Weights of a small transformer language model: vocabulary 13415, learned positions.
Each number is 128 + 24 x the weight over the matrix's rms, rounded and kept within 0 to 255. Layers, rows and columns count from 0.

# layer 2 MLP up, 4224x704, rms 0.0274, rows 808-860, columns 64-127
[[179 122 143 124 131 146 137  95  94 126 121 181 111  97 153 144 101 130 140 125 103 128 120 103 139 150 132 138 107 123 108 138 119 148 120 127 107 110 116 126 171 187 135 110 123 182 123 131 126 127 167 133 146 113 131 131 129 169 143 144 115 100 120 131]
 [164 122 133 138 113 103 176 110 119 116 118 144 142 104 128 150 147 142 107 107  81 102  81 128  52 136 155 110 133  84 141  99 129 101 134 117 113 101 157 131 146 141 119 155 121 144 121  95 145  80 150 141 144 127 125 121 144 127 171 182 120 144 115 146]
 [130  95 129 148 123 116 157  78 126 136  81 181 154 178 120 148 107 155 116 109 147  75 111 105 106 157 116 181 147 134 139 119  93 139 160 143  97 132 125 143 123 132 145 128 100 120 132 112 169 139 185 140 161 140 113 110 112 144 167 120 120 128 127 129]
 [111  78  98 155 124 174 124 125 114 163  96 143 170 113 117  52 109 132 154 145 104 121 145 130 113 172 115 166 120 111 116 145  78 118 143 160 108 101 108 131 101 143 110 131  99 125  99 144 163 133 131 140 120  96 110 120 154 142 128 154 141 137 159 137]
 [162  95 128 111 117 107 160 121 118 155 115 147 145 115 130 127 126  92 126 110 122 112 106  90  62 138 149 150 135 131 154 118  85 147 165 140 110 171 131 140 101 172 157 125 173 142 147 129 204 142 186 107 141 171 109 106 126 174 128 148 122  62 146 116]
 [145 124 128 121 102 145 198  91 110 126 117 157 130 143 141 125 144 105 130 128 122 126 124 112 113 158 162 132 112 118 154  79 148 133 144 120  78 123 116 139 116 134 145 134 133 127 139  95 132 109 150 133 143 101 102 113 145 167 178 190 138 111 150 143]
 [141 130 115 113 136 151 163 143 112 144 111 130 143 144 135 124 114 149 150 135 149 126 147 123 137 151 166 150 133 114 116 162  72 145 175 109 128 143 141 165 155 129 138 138 151 152 156 131 184 127 155 139 107 117 115 121 154 119 164 137 127 146 114 104]
 [136 103 169  91 106 132 140 136  98 132 140 139 202 127 135 127 121 118 134 163  96 157 124 135 139 103 116 124  71 138 153 142 103 112 127 123 160 125 126 101 102 173 146  96 132 157 125 168 152 134 114 132 151 110  93 121 137 188 148 117 118 146 164 125]
 [130 124 158 122 120 140 171 138  83 149 120 170 132 140 142 132  92 126 127 116 111 126 116 139  94 139 149 151 128  89 113 140 117 163 158 137 141 156 109 175 121 174 157 104 129 164 132 150 125 135 153 121 147 112 108  78 161 155 164 150 146  81 162 121]
 [113  83 126 121 132 156 150  80 123 159 140 138 143 156  93 111 101 135  94 143 119  97 104 113  63 118 144 173 107 105 145 102 108 142 158 191 119 128 151 164 121 134 169  89 122 153 118 110 128  98 143 156  94 138 114 124 140 189 139 151 141 104 176 133]
 [148 102 145  72 117 140 148 133 128 143 121 148 151 148 125 128  79 143 127 103  83  84 120  79 125 121 146 187 124 118 109 137 121 158 143 143 127  98 154 183 111 132 134 111 123 150 120 118 144 141 181 132 123 147  98  93 129 138 158 130 125 131 145 148]
 [130  81 122 125 106 120 158 120  78 133 131  99 147 100 172 102 138  98 136 170 140  81 102 135 107 157 127 175 154 122 142 132 128 115 118 126 128  99 141 128 129 127 139 137 118 141 113 119 129 120 124 119  85 131  99 126 165 151 147 109  52  91 111 116]
 [124  83 128 110 127 142 157 124 128 146 137 129 126 154 122 139 103 160 145 160  97 103  92 111  84 103 110 149 173 136 145 154 125 144 142 155  99 156 143 125 128 143 153 136 106 211 103 143 161  93 195 141 148 122 132  87 126 184 137 115 131 131 174 104]
 [153 124 119 108 132 124  92 141 117 125 111 132 125 162 116 142 132 125 107 141 108 133 116  91 113 113 155 142 143 120 143 137 106 137 179 159 109 121 121 116 107 125 119 119 142 132 113 153 179  74 141 134 179 118 110 138 140 155 149 137  94 106 141 160]
 [137  80 132 115 154 157 191 135 133 118 110 134 138 139 168 117 125 153 125 135 125 117 115 111 107 126 132 169 145 129 137 130  97 148 156 157 116 120 131 138 131 102 115 123 150 219 102 156 167 102 153 144 112 136 132 137 149 105 143 169 147 117 120 108]
 [135  97 124 107 102 123 131 100 123 117 120 123 103 144 120 117 111 118 119 135 128 105 104 120 103 121 148 147 138 118  88 141 103 118 132 143 117 122 130 134 124 153 197 125 131 141 134 123 161 120 155 126 124 106  90  61 142 154 122 143 128 102 146 151]
 [ 86 105 135 140  84 156 143 120 127 114 130 144 172 141 140 122 128 116  95 185  77 150 101 158 110  90 197 136 123 112 198 211 115 161 179 121 131  83  95 158 108 209 105 122 127 103  66 132 122 104 109 116 101 107 131 131 122 176 133 136 110 167 114 119]
 [145  97 134  84 117 155 152 137 108 132 123 162 126 140 137 136 113 135 164 110 106 114 135 106  87 130 148 170 123  99 121 121  99 161 116 140 137 133 102 135 126 168 151 103 104 168 150 102 122 124 177 152 129 139  89 105 128 134 183 160 157 101 183 137]
 [145 120 177 157 134 105 130 115 143 143 163 118 161 167 116 133 130 133  92 139 135 115 128  89 128 131  91 144 171 102  99  95 151 134 201 158  97 131 101 139 141 107 135 119 131 151  84 129 157  87 142 185  89 121 123 130 161 179 164 118 181 100 105 147]
 [139  58 118 139 126 153 155 140  96 152 115 165 147 145 122 103 105 108 131 145 164 123 154 134 103 148 112 141 145  98 114 157 100 127 103 117 114 147 133 154 131 154 131 154 117 137 108  89 126 104 114 148 122 148 140 116 142 166 130 130 154 121 138 152]
 [ 98 102 134 153 134 129 104 147 114 150 129 150 131  84 126 129 153  75 160 131 144 130 124 137 123 130 120 123 129 111 125 105 126 141 121 103 122 108 124 120 123 134 142 111 152 134 164  99 128 115 164 111 143 100 133 114 144 125 115 130 131 134 132 149]
 [111  90 143  96 131 145 117 136 146 138 124 143 124 159 129 112  91 142 162 136  93 102 131 106  90 148 140 163 168 133 141 130 114 141 147 122  99 113 123 159 132 130 138 114 141 133 123 126 147  96 180 114 140 139 107 119 161 146 152 155 136  90 123 133]
 [130 110 138 115 120 128 156 127 111 100 124 109 161 166 110 133 139 130 105 140 127  76 113 138 121 100 100 140 195 144  91  74 138 116 164 133 160 125 121 127 163 122 129 106 156 109 140 150 148 119 127 107  98 105 158 131 124 103 141 120 161  96 106 124]
 [146  88 138 120 111 145 165 120 113 131 124 142 107 148 135 139 112 148 138  99 136  87 116  88 107 140 127 151 121 117 141 114 100 156 150 149 114 131 126 187 127 165 168 135 122 136 133 135 164 105 189 134 133 129  97  81 134 132 142 155 123  80 133 112]
 [114 108 122 130 136 144 128 108 120 136 122 143 150 153 146 132 118 130 145 119 129 134 137 111 108 136 130 155 133 121 122 128 111 133 110 140 144 116 124 151 118 127 152 136 155 136 132 149 139 129 164 135 155 134  83 123 144 132 144 149 127 126 129 143]
 [114 102 125 113 112  97 140  79 130 137 134 169 123 129 124 121 137 106 118 114 125 130 100  83  70 138 146 162 122 105 167 130  92 124 140 188 102 114  93 144 111 102 147 126 117 128 109 138 149 120 170 141 141 123 111 131 142 145 150 136 125 124 120 166]
 [161 121 134 111 110 142 173 116 135 124 106 178 138 113 125 131  85 128 115 100  90 133 139  90  95 170 155 188 124  90 126 125 136 156 122 139 138 109 159 125 131 178 164 133 127 153 156 133 140 112 154 126 154 130 138 128 126 146 117 133 102  98 136 156]
 [155  88 133 130 127 120 187  98 128 153 118 136 154 141 124 117 118  83 145 129 108  48 106 117  55 158 122 161 149 116 102 124  95 156 109 118 109 165 113 143 111 129 166 127 123 129 141 140 119 121 192 155 128 131 128  99 100 150 107 173 153  87 174 138]
 [155  99 117 127 118 121 151 108 126 125 103 149 125 159 104 121 129 122 101 112 147  86 120  85  88 158 128 135 108 101 133 140 110 113 139 156 136 134 118 140 138 103 135 129 105 136 152 138 153 116 157 133 114 102 150 123 140 191 127 141 142  94 164 161]
 [140 122 134 100  64 118 162 157  85 143  88 126 130 152 121 142 135 102 129 108 135 107 142 116 129 158 119 110 143 126 111 141 117 135 117 146 142  97 139 137 123 147 137 165  96 118 143 105 174  67 196 159 164 148 128 106 126 160 148 154 142 137 131 124]
 [135 135 163 103 131 121 142 133 136 134 124 162 142 115 119 122  97 142 133 127 140 122 117 127 119 157 100 130 147 139 128 171 128 138 106 141 128 133 122 115 119 155 153  91 110 146 140 115 141  93 147 164 133 146 111 136  75 153  96 126 125 121 108 150]
 [136 105 105 136  85 125 189 126 120 129 110 151 107  92 175 141 125 120 144 132 127 125  66 120  59 124 159  92 130 110 133 122 106 138 109 105  58  92 128 169 137 129 153 127 129 166 180 175 204  78 131 152  96 164 147 146 109 119 137 139 150  94 133 112]
 [180 124 133 112 136 139 183 142  97 121 117 163 151 174 105 129 121 115 117 100 101  89  90 151 149 120 154 132 181 112  99 109 138 121 126 138 119  91 125 156 131 175 151 134 136 137  74 172 153  90 122 153 158 122 115 126 100 131 118 141  97  96 146 134]
 [116 102 167  90 137 148 137 132  88 200 157 140 144 143 132 103 128 142 139 163 145 102 137 131  95  98 121 132  90 119 107 148 129 125 109 114 161 190 104 131 100 137 139 163 112 153  83 109 110 122 136 147 163 127  88  78 158 120 117 105 126 139 158 147]
 [128 103 159 111 114 133 158 121  99 152  91 190 136 130 139 130 111  97 120  93 107 109  79 139  99 136 111 112 137 104 131 117 100 128 127 118 146 118 146 152 156 120 165 143  98 145 134 132 123 110 131 128 130 153 124 126 132 162 126 125 103 100 141 152]
 [122 111 110  92 121 139 162 135 137 127 128 142 147 105 112 133 111 131  99 115 124  55 112  82 103 138 148 133 128 127 134 126 144 149 145 139 137 123 121 140 120 148 138 130 141 162 138 123 144 129 170 121 114 151 109 111 127 155 144 150 115  64 123 108]
 [137 109 150 137 129 145 148 130 152 158 112 137 145 153 125 121 105 124 103 132 150 145  88  99 136 143 117 183 110 128 129  83 125 152 160 168 113 146 139 131 134 128 151 138 101 175 111 150 168 130 171 134 168 140 132 138 133 126 153 139 100  98 124 124]
 [131 126 119 133 120 168 178 136 139 148 121 119  94 139 141 112 115 118 149 113 144 102 110 103 135 129 133 163 146 128 117 171 139 181 133 144 127 132 132 140 119 136 126 102 149 150 153 124 145 133 137 162 136 110  95  87 137 131 140 151 122  96 140 118]
 [112 111 115 104 120 147 147 141  98 155  93 125 150 102 133 104 112  77 175 136 170 115 160 118 100 137 103 135 137 127  95 120 112 116 154 141 141 115 167 125 128 102 101 150 138 115 156 120 153 164 158  94 175 105 102 117 171 113 123 116  96 119 138 130]
 [147  95 134 140  92 129 153  76 106 115 114 114 123 160 124 106 117 123 138 124 122 108  80  99 100 164  85 157 146 133 118 112  95 153 154 137 114 128 142 127 171 138 126 103 145 155  82 156 151  85 134 135  90 110  97  97 140 129 183 180 113 107 112  82]
 [129  89 126  92 131 116 127 136 117 159 138 106 124 114 175 119 139 130 136 135 118 136 105 151 125 151 114 145  92 111 126 124  44  73 119 120 144 126 107 131 104 129 136 121 103 184 121 140 138 120 120 111  84  97 109 146 141 206 125 126 172 158 168 107]
 [123 122  87 124 138 134 149 124  93 143  95 130 109 156 140 124 105 130 156 151 151 142 110 129 116 171 165 114  91  53  90 106 117 127 136 119 157 107 139 130 143 143 121  99 161 159 109 118 100 136 115 151  89 128 113 146 127 133 134 123 116 120 127  98]
 [116  93 135 116  77 114 112  80 130 159  95 153 121 130 154 147  94 128 138 102  90 101 132  98 128 142 108 180 121 135  94 154 107 140 133 149 108 125 136 159 108 158 190  89 103 143 116 116 130  97 157 148 115 123 111 109 135 144 164 157 140 114 146 108]
 [136  93 146 102 111 132 145 106 111 150 111 161 129 142 146 140 126 132 129 118 113  73 101 110 104 116 167 153 133 112 161 128 104 157 151 135 112 119 142 178 132 118 141  94 121 165 104 148 149 119 186 120 139 117 111  96 131 137 134 181 138 119 136 122]
 [137  84 126 173 134 113 138 114  86 184  99 129 119 105 117 128 144 125 180 174 124 146  90 106 118 137  86  99 191 106 127 141 121 138 129 102 133 140 107 140 134 154 146 118 123 189 131  75 119  48 118 183 130 116 120 109 132 151  99 149  97 115 106 115]
 [123 114 160 125 105 130 172 144 104 133 125 117 150 109 143 102  98 115 133 145 121 121  87 115 128 131 144 157 136  85 146 141 123 110 138  86 143  99 127 102 106 125 119 134 101 111  91 134 126 103 136 121 105 109  98  87 147 158 150 132 128  84 150 145]
 [156  69 188 148  97 142 161 109 114 131 103 155 147 138 148 125  68  92 119 145 101 124 123 103  93 129 116 165 126  79 124 149 137 167 127 125 102 130 140 156 125 134 133 123 133 176 133 122 144  79 155 133  79 162 117  95 145 181 131 142 114  91 141 113]
 [110  94 122 119  87 137 135 127 135 156  95 137 119 126 111 104  79 136  94 117 148 111 118 123 128 136 134 171 141  75  98 137 121 147 153 176 118 128 153 136 108  99 156 139 124 178 120 118 116 114 160 158 141 150 134 107 149 121 129 142 108 127 154 128]
 [101 137 166 152 118 102 136 145 113 121  64 156 113 130 129 127  75 130 119 112 155 120  97 137  97 171 118 144 157 104  98  93 138 105 141 127 128 121 111 122 144 136 164 109 144 117 142  99 126 117 144 111 157 110 133 117 147 158 120 128 144 145 156 128]
 [116 115 134 127 130 134 121 134 126  99 143 147 153 170 146 104 129  99 121 100 143 121 118 126 140 123 130 129 137 126 129 179 115 134 116 124 110 112 131 118 139 141 116 151 135 133  89 116 149 115 127 157 103 149 119 110 137 125 128 117 130 136 119 123]
 [145 124 139 119 142 124 128 114 131 142 135 138 123 128 141 146 139 105 136 135 140 103 140 132 126 122 138 119 122 127 138 140 134 115 107 116 148 122 157 136 119  97 108 147 112 135 147 115 119 121 101 147 141 150 141 129 127 130 127 125 128 135 123 126]
 [109 116 122 146 102 170 125  71 142 124 129 153 125 133  96 139 116 134 108 116  94 107  73  92  85 107 127 151 101 110 150 169 130 126 151 196 141 114 152 165  84 110 157 131 120 124 123 157 155 126 128 148 161 125 112 127 146 144 129 197  92  64 128 138]
 [104 130 128 123 120 122 151 117 148 127 142 152 119 146 137 141 128 107 101 112  82 153 111 160 141 106 120 126 115 122 133 155 108 119 170 103 154 123 123 153 103 135 160 131 131 116 135 146 151 139 118 106 148  93 101 118 161 158 102 120 124 118 141 126]]
# layer 2 MLP down (transposed), 4224x704, rms 0.0228, rows 808-859, columns 64-127
[[ 88 145 117 151 139 151 119 117 110 146 165 163  96 170 128 127 174 133 112 140  93 115 163 111 175 124 139 144 126 157 136 173 130 142 110 126 159 136 135 138 162 150 162  93 156 114 125 143 100 122 122  98 117  77 117 192 135 138 142 116 125 128 123 122]
 [117 131 142 137 147 138 148 136 148 116 117 149  79 108 115 149 115 106 154 121 145 132 177 119 155 146 133  95 141 109 119  83 130 149 100 137 115 116 133 153 186 156 116 138 111 152 111 128 107 126  82 109  91  92 137 150 120 146 137  91 136 120 123 141]
 [124 153  54 147 136 130 154 134 153 138  80 114 130 131 158 118 110 133 102 157 110 102 136 122 153 157  95 147 123 142 159 119 137 128 157 152 125 138 145 167  96 166 134 142  89 134 110 134 127 160 125 177 126 164 107 134 161 102 131 130  94 135 129 123]
 [133 143 126 144 101 158 141 134 149 123 118 157 126 122 123 135 100 113 150 134 141 124 139 130 141 118 106 119 107 146 135 165 126 125 106 143 117 129 110 128 129 124 147 129 125 141 139 150 117 153 105 166 103 149 111 123 100  94 123 119  92 130 138 119]
 [115 145 114 128 147 138 111 136 141 124 119  93 110 147 136 137 114  72 121 110 127  71 140 153 146 107 113 131  94 139 114 110 169 112 134 147 148 118 128 146  93 136 173 169 105 149 117 115 126  80 116 121 151 118 120 176 132  99 144 114 112 146 122 115]
 [128 116 109 116 128 109 140 110 131 163 138 122 119 154 111 190 134 143 135 127 128 161 104 158 133 154 117 106 190 125 134 162 140 145 140 108 128 154 128 114 153  93 139 146 109 185 110 127 107 151 154 158 108 100 134 126 120 115 122  81 143 111 151 147]
 [ 94 128 112 117 129 149 117 105 132 143 133 145 131 147 166 119 127 117 113 126 105  86 130 155 114 140 139 155 156 124 153 155 103 108 160  93 147 144 155 148 136 147 153 162 136 156 129  86 150  87 193 149  87 110 180 121 150 127 127 121 142 140 122 102]
 [138 147 104 157 132 163 155 162 105 126 115 110 126 127 123 128  93 134 165 157 136 121 138 135 120  91 118 106  98 162  97 130 117 157 141 156 136  95 172 148 148 142 124 112 131 147 138 125 144 159  73 158 143 133 124 165 121 144 118 135 104  88 136 135]
 [120  94 126  96 128 129 127 132 138 128 121 114 126 148 114  98  73 128  83 130 111 104 131 130 120 116 101 137 130 111 154 105 124 151 139 158 103 110 146 166 129 123 147 142 147 113 150 141 146 113 150 108 151 133 173 138 117 151 138  97 115 149 108 155]
 [129  95 109 145 157 121 126 134 167  85 122 141 120 115 120 149 122 139 124 135 144 130 128 139 139  98 121 123 113 122 146 147 155 153 141 132 130 125 161 108 149 131 114 154 102 147 132 106 137 134 140 153 125 114  92 131  95 144 125 132 136 121 125 144]
 [116 134 137 122 125 126 116 133 139 114 149 144 117 117 129 131 134 132 137 103 136 125 141 117 127 125 135 125 143 137 147 159 148 126 131 139 125 127 118 146 136 110 136 126 124 120 116 126 130 120 131 145 118 115 136 150 127 127 104 104 125 130 105 120]
 [150 128 137 142 117 123 140 120  70 110 107 128 119 154 136 134 175 109 128  84 141 125 125 110 158 130 117 157 111 119 113 121 123 119 129  79 125 139 116  92 108 119 124 152 144 110 109 116 102 105  72 136 126 128  69 108 159  90 158  92 129 206 158  86]
 [136 128  99 138 123 127 140 104 141 122 125 144 128 123 106 128 167  89 121 120 141 126 151 138 143 125 103  97 120 140 118 127 107 143 136 126 120 118 157 136 114  74 121 138 103 129 139  99 108 125 128 145 136  87 101 135 175 130 104 105 105 117 124 106]
 [108 109 113 105 112 133 161 115 116 130 133 153 112 166 164 126  97 111 164  96 132 131 125 123  87 173 157 149 116 166 109 114 149 122 151 128 123 143 120 117 168 120 121 151 132 182 117  86 119  60 133 107 103  89  88 140 139 125 158 141 108 109 129 127]
 [112  95 162  97 143 132 135 128 132 135  53 116 102 158 114  93 139 188 137 120 185 119 166 114  93 161 124 164  77 137 113 130 151 185 136 165 120  96 129 140  76  88 124 137 138 148  68 132 152 120 186 174 118 127  78 117 150  99  85 102  76 155 126 115]
 [125 117 122 147 114 155 153  86 113 111 115 144 107 163  75 112 104 127 149 120 129  94 123 145 152 144 125 124 105 136 128 122 108 161 138 129 154 113 153 151 141 170 145 155 120 146 126 129 150 108 151 134 134 122 143 104 120 140 121 145 130 112 127 149]
 [160 138 125 120 131 128 137 132 117 121 118 140 127 122 137 122 127 144 126 123 124 120 133 145 145 136  75 145 121 126 134 141 137 113  92 155  90 126  89 171 138 120 116 129 129 141 101  85 122 146 111 108 135 124 126 180  90 157 113 128 147 100 124 122]
 [153  97 102 110 114 138 167 128 155 117  88 143 121 110  92  99  97 136 121 104 113 141 119 141 131 139 100 136 157 102 115 105  97 104 143 160 116  78 116 150 122 121 173 104 185 139 136 141 132  67 140 129 163 133 137 123 111 151 128 118  96 180 124 116]
 [138 120  99  72  94 105 129 126 124 151 144 184 117 118 114 103 132 133 146 116  78 123 105 109 109  88 126 170 112 115 152  94 149 104 147 118 163 151 120 161  83 117 116 152  98 137 104 113 127 143 148 105 105 142 163 111 124 146 156 153 139 139 128 139]
 [ 98  72 112 139 125 110 119 135 147 157 125 118 107 148 171 151 155 101 103 159 153 138 152 148 135 123  95 128 134  75 148 121 128 147 131 130 180 143 177 103 152 127 134 181 146 139 150  89 161 129 116 141 138 111 127 119 124 124 140 153 113 148 138 119]
 [142 172 125 119 129 117 155 138 128  97 144 151 167 153 105  96 145 159 144 110 140 171 140 127 129 122 144 120 122 158 123 121 135 115 123 152 148 171 114 105 111 163 138 116 148 147 136 165 134 125 127 109 122 131 122 153  94 169  96  90  97 102 147 107]
 [141 175 124 114 157 126 122 109 128 124 130 110 156 143 146 122 129 117 135 149 105 170 116 113 126 136 137 143 118 129 108 113 142 131 125 105 141 127 123 117 147 119 126  85 124 134 123 125 116 134 116 106 137 142 117 130 137 130 143 133 136 130 126 135]
 [128 139 111 160 123 100 161 152 112 114  96 146 138 110 115 167 134 123 130 124 149 126 110  98 101 131 119 124 142 117 112 111 158 128 153 112 147 147 121 120 107 135  98 122 150 102 131 119 104 132 113 134 145  78 107 137 130 134  72 132  91 123 150 141]
 [129 120 118 137 124 133 103 116 126 143 123 135 122 123 143 123 111 112 146 141 131 140 109 133 116 121 130 128 106 122 133 100 125 159 142 129 134 123 108 141 130 131 161 132 122 132 115 147 137 122 128 113 119 113 105 130 136 120 131 119 139 128 129 121]
 [123 142  71  89 113 135 128 126 133 146 132 135 122 156 175 162 130 155 143 195 128 120 100  99 143 128 179 147  87 138 127 168 169 136 129 119 146 102 129 121  91 165 158  95 115 104 123 134 178 111 120 162  90 120  95 159 170 148  99 124 119  42 130 150]
 [ 84 116 109 131 151 146 153 130 122 137 110 115  98 113 136 114 106 128  78 131 129 102 148 101 147 101 170 107 165 185 129 102 187 131 113 136 176 117 132  93  73  92 136 159 116  48 105 121  88 115 128 165 101 116  78 113 105 105 118  88  96  73 124 151]
 [140  89 153 149 123 108 143 117 146 137 112 157 106 129 141 117 116 122 135 127  91 140 124 109 137 154 127 121 121 123 129 141 134 114 135 185 114 152 109 149 120 140 139 114 114 144  88 103 130 127 144 104 132 166 157 119 123 129 111 140 141 102 123 123]
 [138 112 150  82  59 105 118 153 120  82 113  82  74  83 138  79 100 117 124 168 111 192 138 108 138 144 145 188  84  90 136 139 164 150 110 154 127 126 145 103 109 141 128 197 118 124 158 115  93 153 106 134 157 119 192 122  88 126 139 113 120 179 127 108]
 [100 102  79 130 142 139 191 127 139 153  89  98 117  96 175 121 102 138 118 107 114 142 103 134 121 172 143 131 139 147 177 134 167 102 122 138 146 143  90  92  84 108 164 136 199 119 121 178 125 119  89 119 101 134  98  70 114 114 104 109 101 149 121 137]
 [161 114 100 180 100 122  94 118 100 129  76 143 146 139 161 106 194 122 130 117 124 170 107 132 143 136 137 110 167 130 118 129 121  84 154 176  95 130 101 175 134 128 132 130 162 165 120 104 126 126 140 128 110 161 116 120 189 129 147 122 165 143 139  95]
 [115 146 161  87 106 121 105 126 104 109 128 117 123 123 126 137 110 143 132 135 105 160 111  95 114 136 109 148 114  91 104  98 110 124 125 105 117 169 121 127 132 104  82 139  96 109 111 120 164 134 124 118 161 140 146 160 119 128 153 113 117 138 136  93]
 [122 160 122 151 151 136  96 135 135 106 147 145  97  76 110  92 155 123 142 123 160 130 142  83 123  88 130 126 124 169 154 113 125 162 144 131 133 142 123  99 119 105 146 120 174 138  73  93 151 166 111 137 109 156 140 103 128 161 137 113 107 167 124  70]
 [125 142  99 135 131 117 133 114 132 141 169 116 122  84  85 139 150 107 131  95 119 134 142 113 119 121  94 155 147 130 118 102 133 114 139  89 133 140 103 123 133  84  90 102 129 132 134 172 144 163 150 127 155 140 130 147 131 129 150 117 126 132 109 119]
 [159 140 125 117 156 129 132 141 161 138 164  87 130 141 130 108 111 179 150 127 124 132 136 121 167 110 135 117  63 116  83 167 187 108 108 165 139 127 118 137 116 132 120 137 120 115  97 147 112  96 163 125 128 127  97 162 173 156 152 141 130  96 132 149]
 [115  79  95 138 105 126 106 184 152 149  92 146 131 118 128 167 112 139  94 132 144 155 175 108 116  59 114   0 125 102 167 108 183 162 125 145 136  29  79 185  93 215  21 174 170 128  30 100 153  52  95  70 138 103 108 124  68 118 112 159 115 125  99 184]
 [ 91 120 115 130 104 121 122 122 121 160 167 146 157  85 105 135  99 140 149 138 132 119 124 123 117 102 165 157 131 119 111 158 149 123 121 131 127 147 163 141  70 116 120 153  87 129 109 129 109 115 143 149 122 110 134 134 112 115  79 126 120 130 112 129]
 [103  75 153 141 114 122 141 145 164 146 121 154 149 125 127 122 142 155 153 144 126 123 116 142  93  90 136 102 129 127 127 145 134 110 138 144 111 111 116 129 144 135 104 132 109 140  82 117 127 132 161 131 126 126 132 117 142 125  95 127 116 112 134 145]
 [107 113 130  90 132 133 122 122 130 110 128 153  83 168 175 126 119 133 146 132 170 127 101 152 146  64 117 129 146 109 121 173 130 132 122 147 105 109 123 122 104 133 125  90  92 121 152 141 153 128 145 154 116 139 162 145 120  99 122 132 152  96 116 159]
 [120 128 151 125  94 134  93 143 117 121 120 105 161 117 119 137 134  77 176 138 153 113 159 134 126 177 124 121 128 117  97 155 140 112 115 157 122  97 129 111 147 177  94 114 151 109 104 132 112 139 114  94 124 144  87  99 132 159 145 110 145 140 151 120]
 [109 135 117 108 141 118 113 108 120 141 122  99 122 211 115 158 136 136 129 142  96 121 144 152 127 146 138 176  88 185 152 150 127 134 144 104 128  97 195 135 150 156 143 104 108 156  98 115 167 145 130  99 162 107 161 105 149  96 139 117 132 171 123 133]
 [ 72 109 170  91  81 140 112 148 149  76 117  95  87 113 115 127 141 145 171 133 137 133 190 171 127 148 120 136 147 127 129 112 109 113  84 186 147 160  87 137 162  85 152 124 143 134 118 163 131 162 130 145 122 128  86 140 140  95 116  97 139 115 157 168]
 [166 155 150  64 123 153 118 118 109  82 135  88 147 122 132 150 153  99  88 166 157 146 150 108  83 173 152 172 141 136 102 158 123 122  91 153 119 143 128 128  73 168 170 142  98 105 147 120 114 103 130 134 136  93  91 162  86 105 128 165 147 136 136 109]
 [ 95 135 110 172 134 144 146 100 117 110 119 116 104 153 123 138 103 136 148 131 134 106 103 149 136 120 103 134 118 143 133 125 142 126 153 139  94 125 141 110 131 129 126 153 137 139 151 149 139 106 135 125  79 130 143 122 125 112 151  97 141 124 123 132]
 [144 131 128 121 130 121 136 126 137 136 140 144 137 124 138 120 126 127 127 128 128 112 137 122 142 119 150 139 108 130  89 153 116 138 169 132 126 129 121 138 102 123 153 157 102 117 109 127 129 129 137 135 126 127 145 112 139 143 132 125 111 116 126 119]
 [150 139 147 145  91 114 122 133 171 153 153 126 140 151 115 104 131 101 162 150  63 107 114 136 107 151 113 111  77 161  93 133 107 118  66 129  99 129 123 156 114 121 134 138 166 129 112 142 110 112 104 124 161 136 136 153 125 119 108 146 156  96 155  80]
 [128 113 120 100 131 141 117 133 121  97 134 151 141 141 122 106 129  76 124 163 142 117  85 125 138 143  90 114 146 111 129 141 160 115 159 159 123 106 119 136 128 174 171 128 133 117  99 128 148  93 127 148 120 152 166 125 115 114 129  86 179 139 121 101]
 [127 127  81 132 121 161 146 125 103 124 116 152 129 148 145 142 111 162 127 118 148 111 155 117 130 112 120 135 136 153 124 157 119 127 130 132 133 129 145 163 145 120 104 134 141 134 136 166 122 143 131 146 111 140 104 124 131  96 152  97 111 157  95  99]
 [ 86 120 106 153 107 114 111 137 139 132 137 130 143 122 129 158 133 140 135 133 120 111 143 162 108 115 112 139 127 122 130 149 148 187 147 141 144 142 119 133 132 122 167 143 147 128 118 119 129 153 129 130  77 138 113 130 154 108 139  92 141 100 102 121]
 [121 185  99 103  93 127  40 107 119 114 154 137 171 102  67 140 125 125 108 122 121 109 126 132 143  88 161 131 135 168  83 132 122 122 181 127 147 151  95  98 121 125 162 135 131 121 129  98 178 159 140 116  99 138  54 116 162 166 167 154 117  90 161 150]
 [134 147 141 153  95 102 114 129 136 149 149 113 109  72 141 138 147 111 116 119 103 155 145 134 117 137 109 142 123 115 139 117 142  98 149 120 159 132 128 142 121 111 125 103 113 102 141 116 128 137 129 143 148 113 116 129 115 126 148 113 129 140 145 119]
 [137 122 140 126 119 109 143 122 144 126 115 126 113 121 136  98 115 130 142 131 132 137 135 114 145 123 112 160 115 152 110  74 131 125 120 125 132 143 108 122 144 121 147 142 149  92 109 136 100 126 125 124 114 107 139 150  98 132 141 127 117 127 159 154]
 [104 120  93 159 130 138 141 131 124 167 105 115 118  79 184 138  84 109  99 137  91 109 128  94 136 120 185 111 152 168 145 126 171 157 144 131 140 112 131  89  88 107 170 125 145 115 100 130 121 134 103 123  99 104  38 102 106  97 114 121 104 107 104 112]]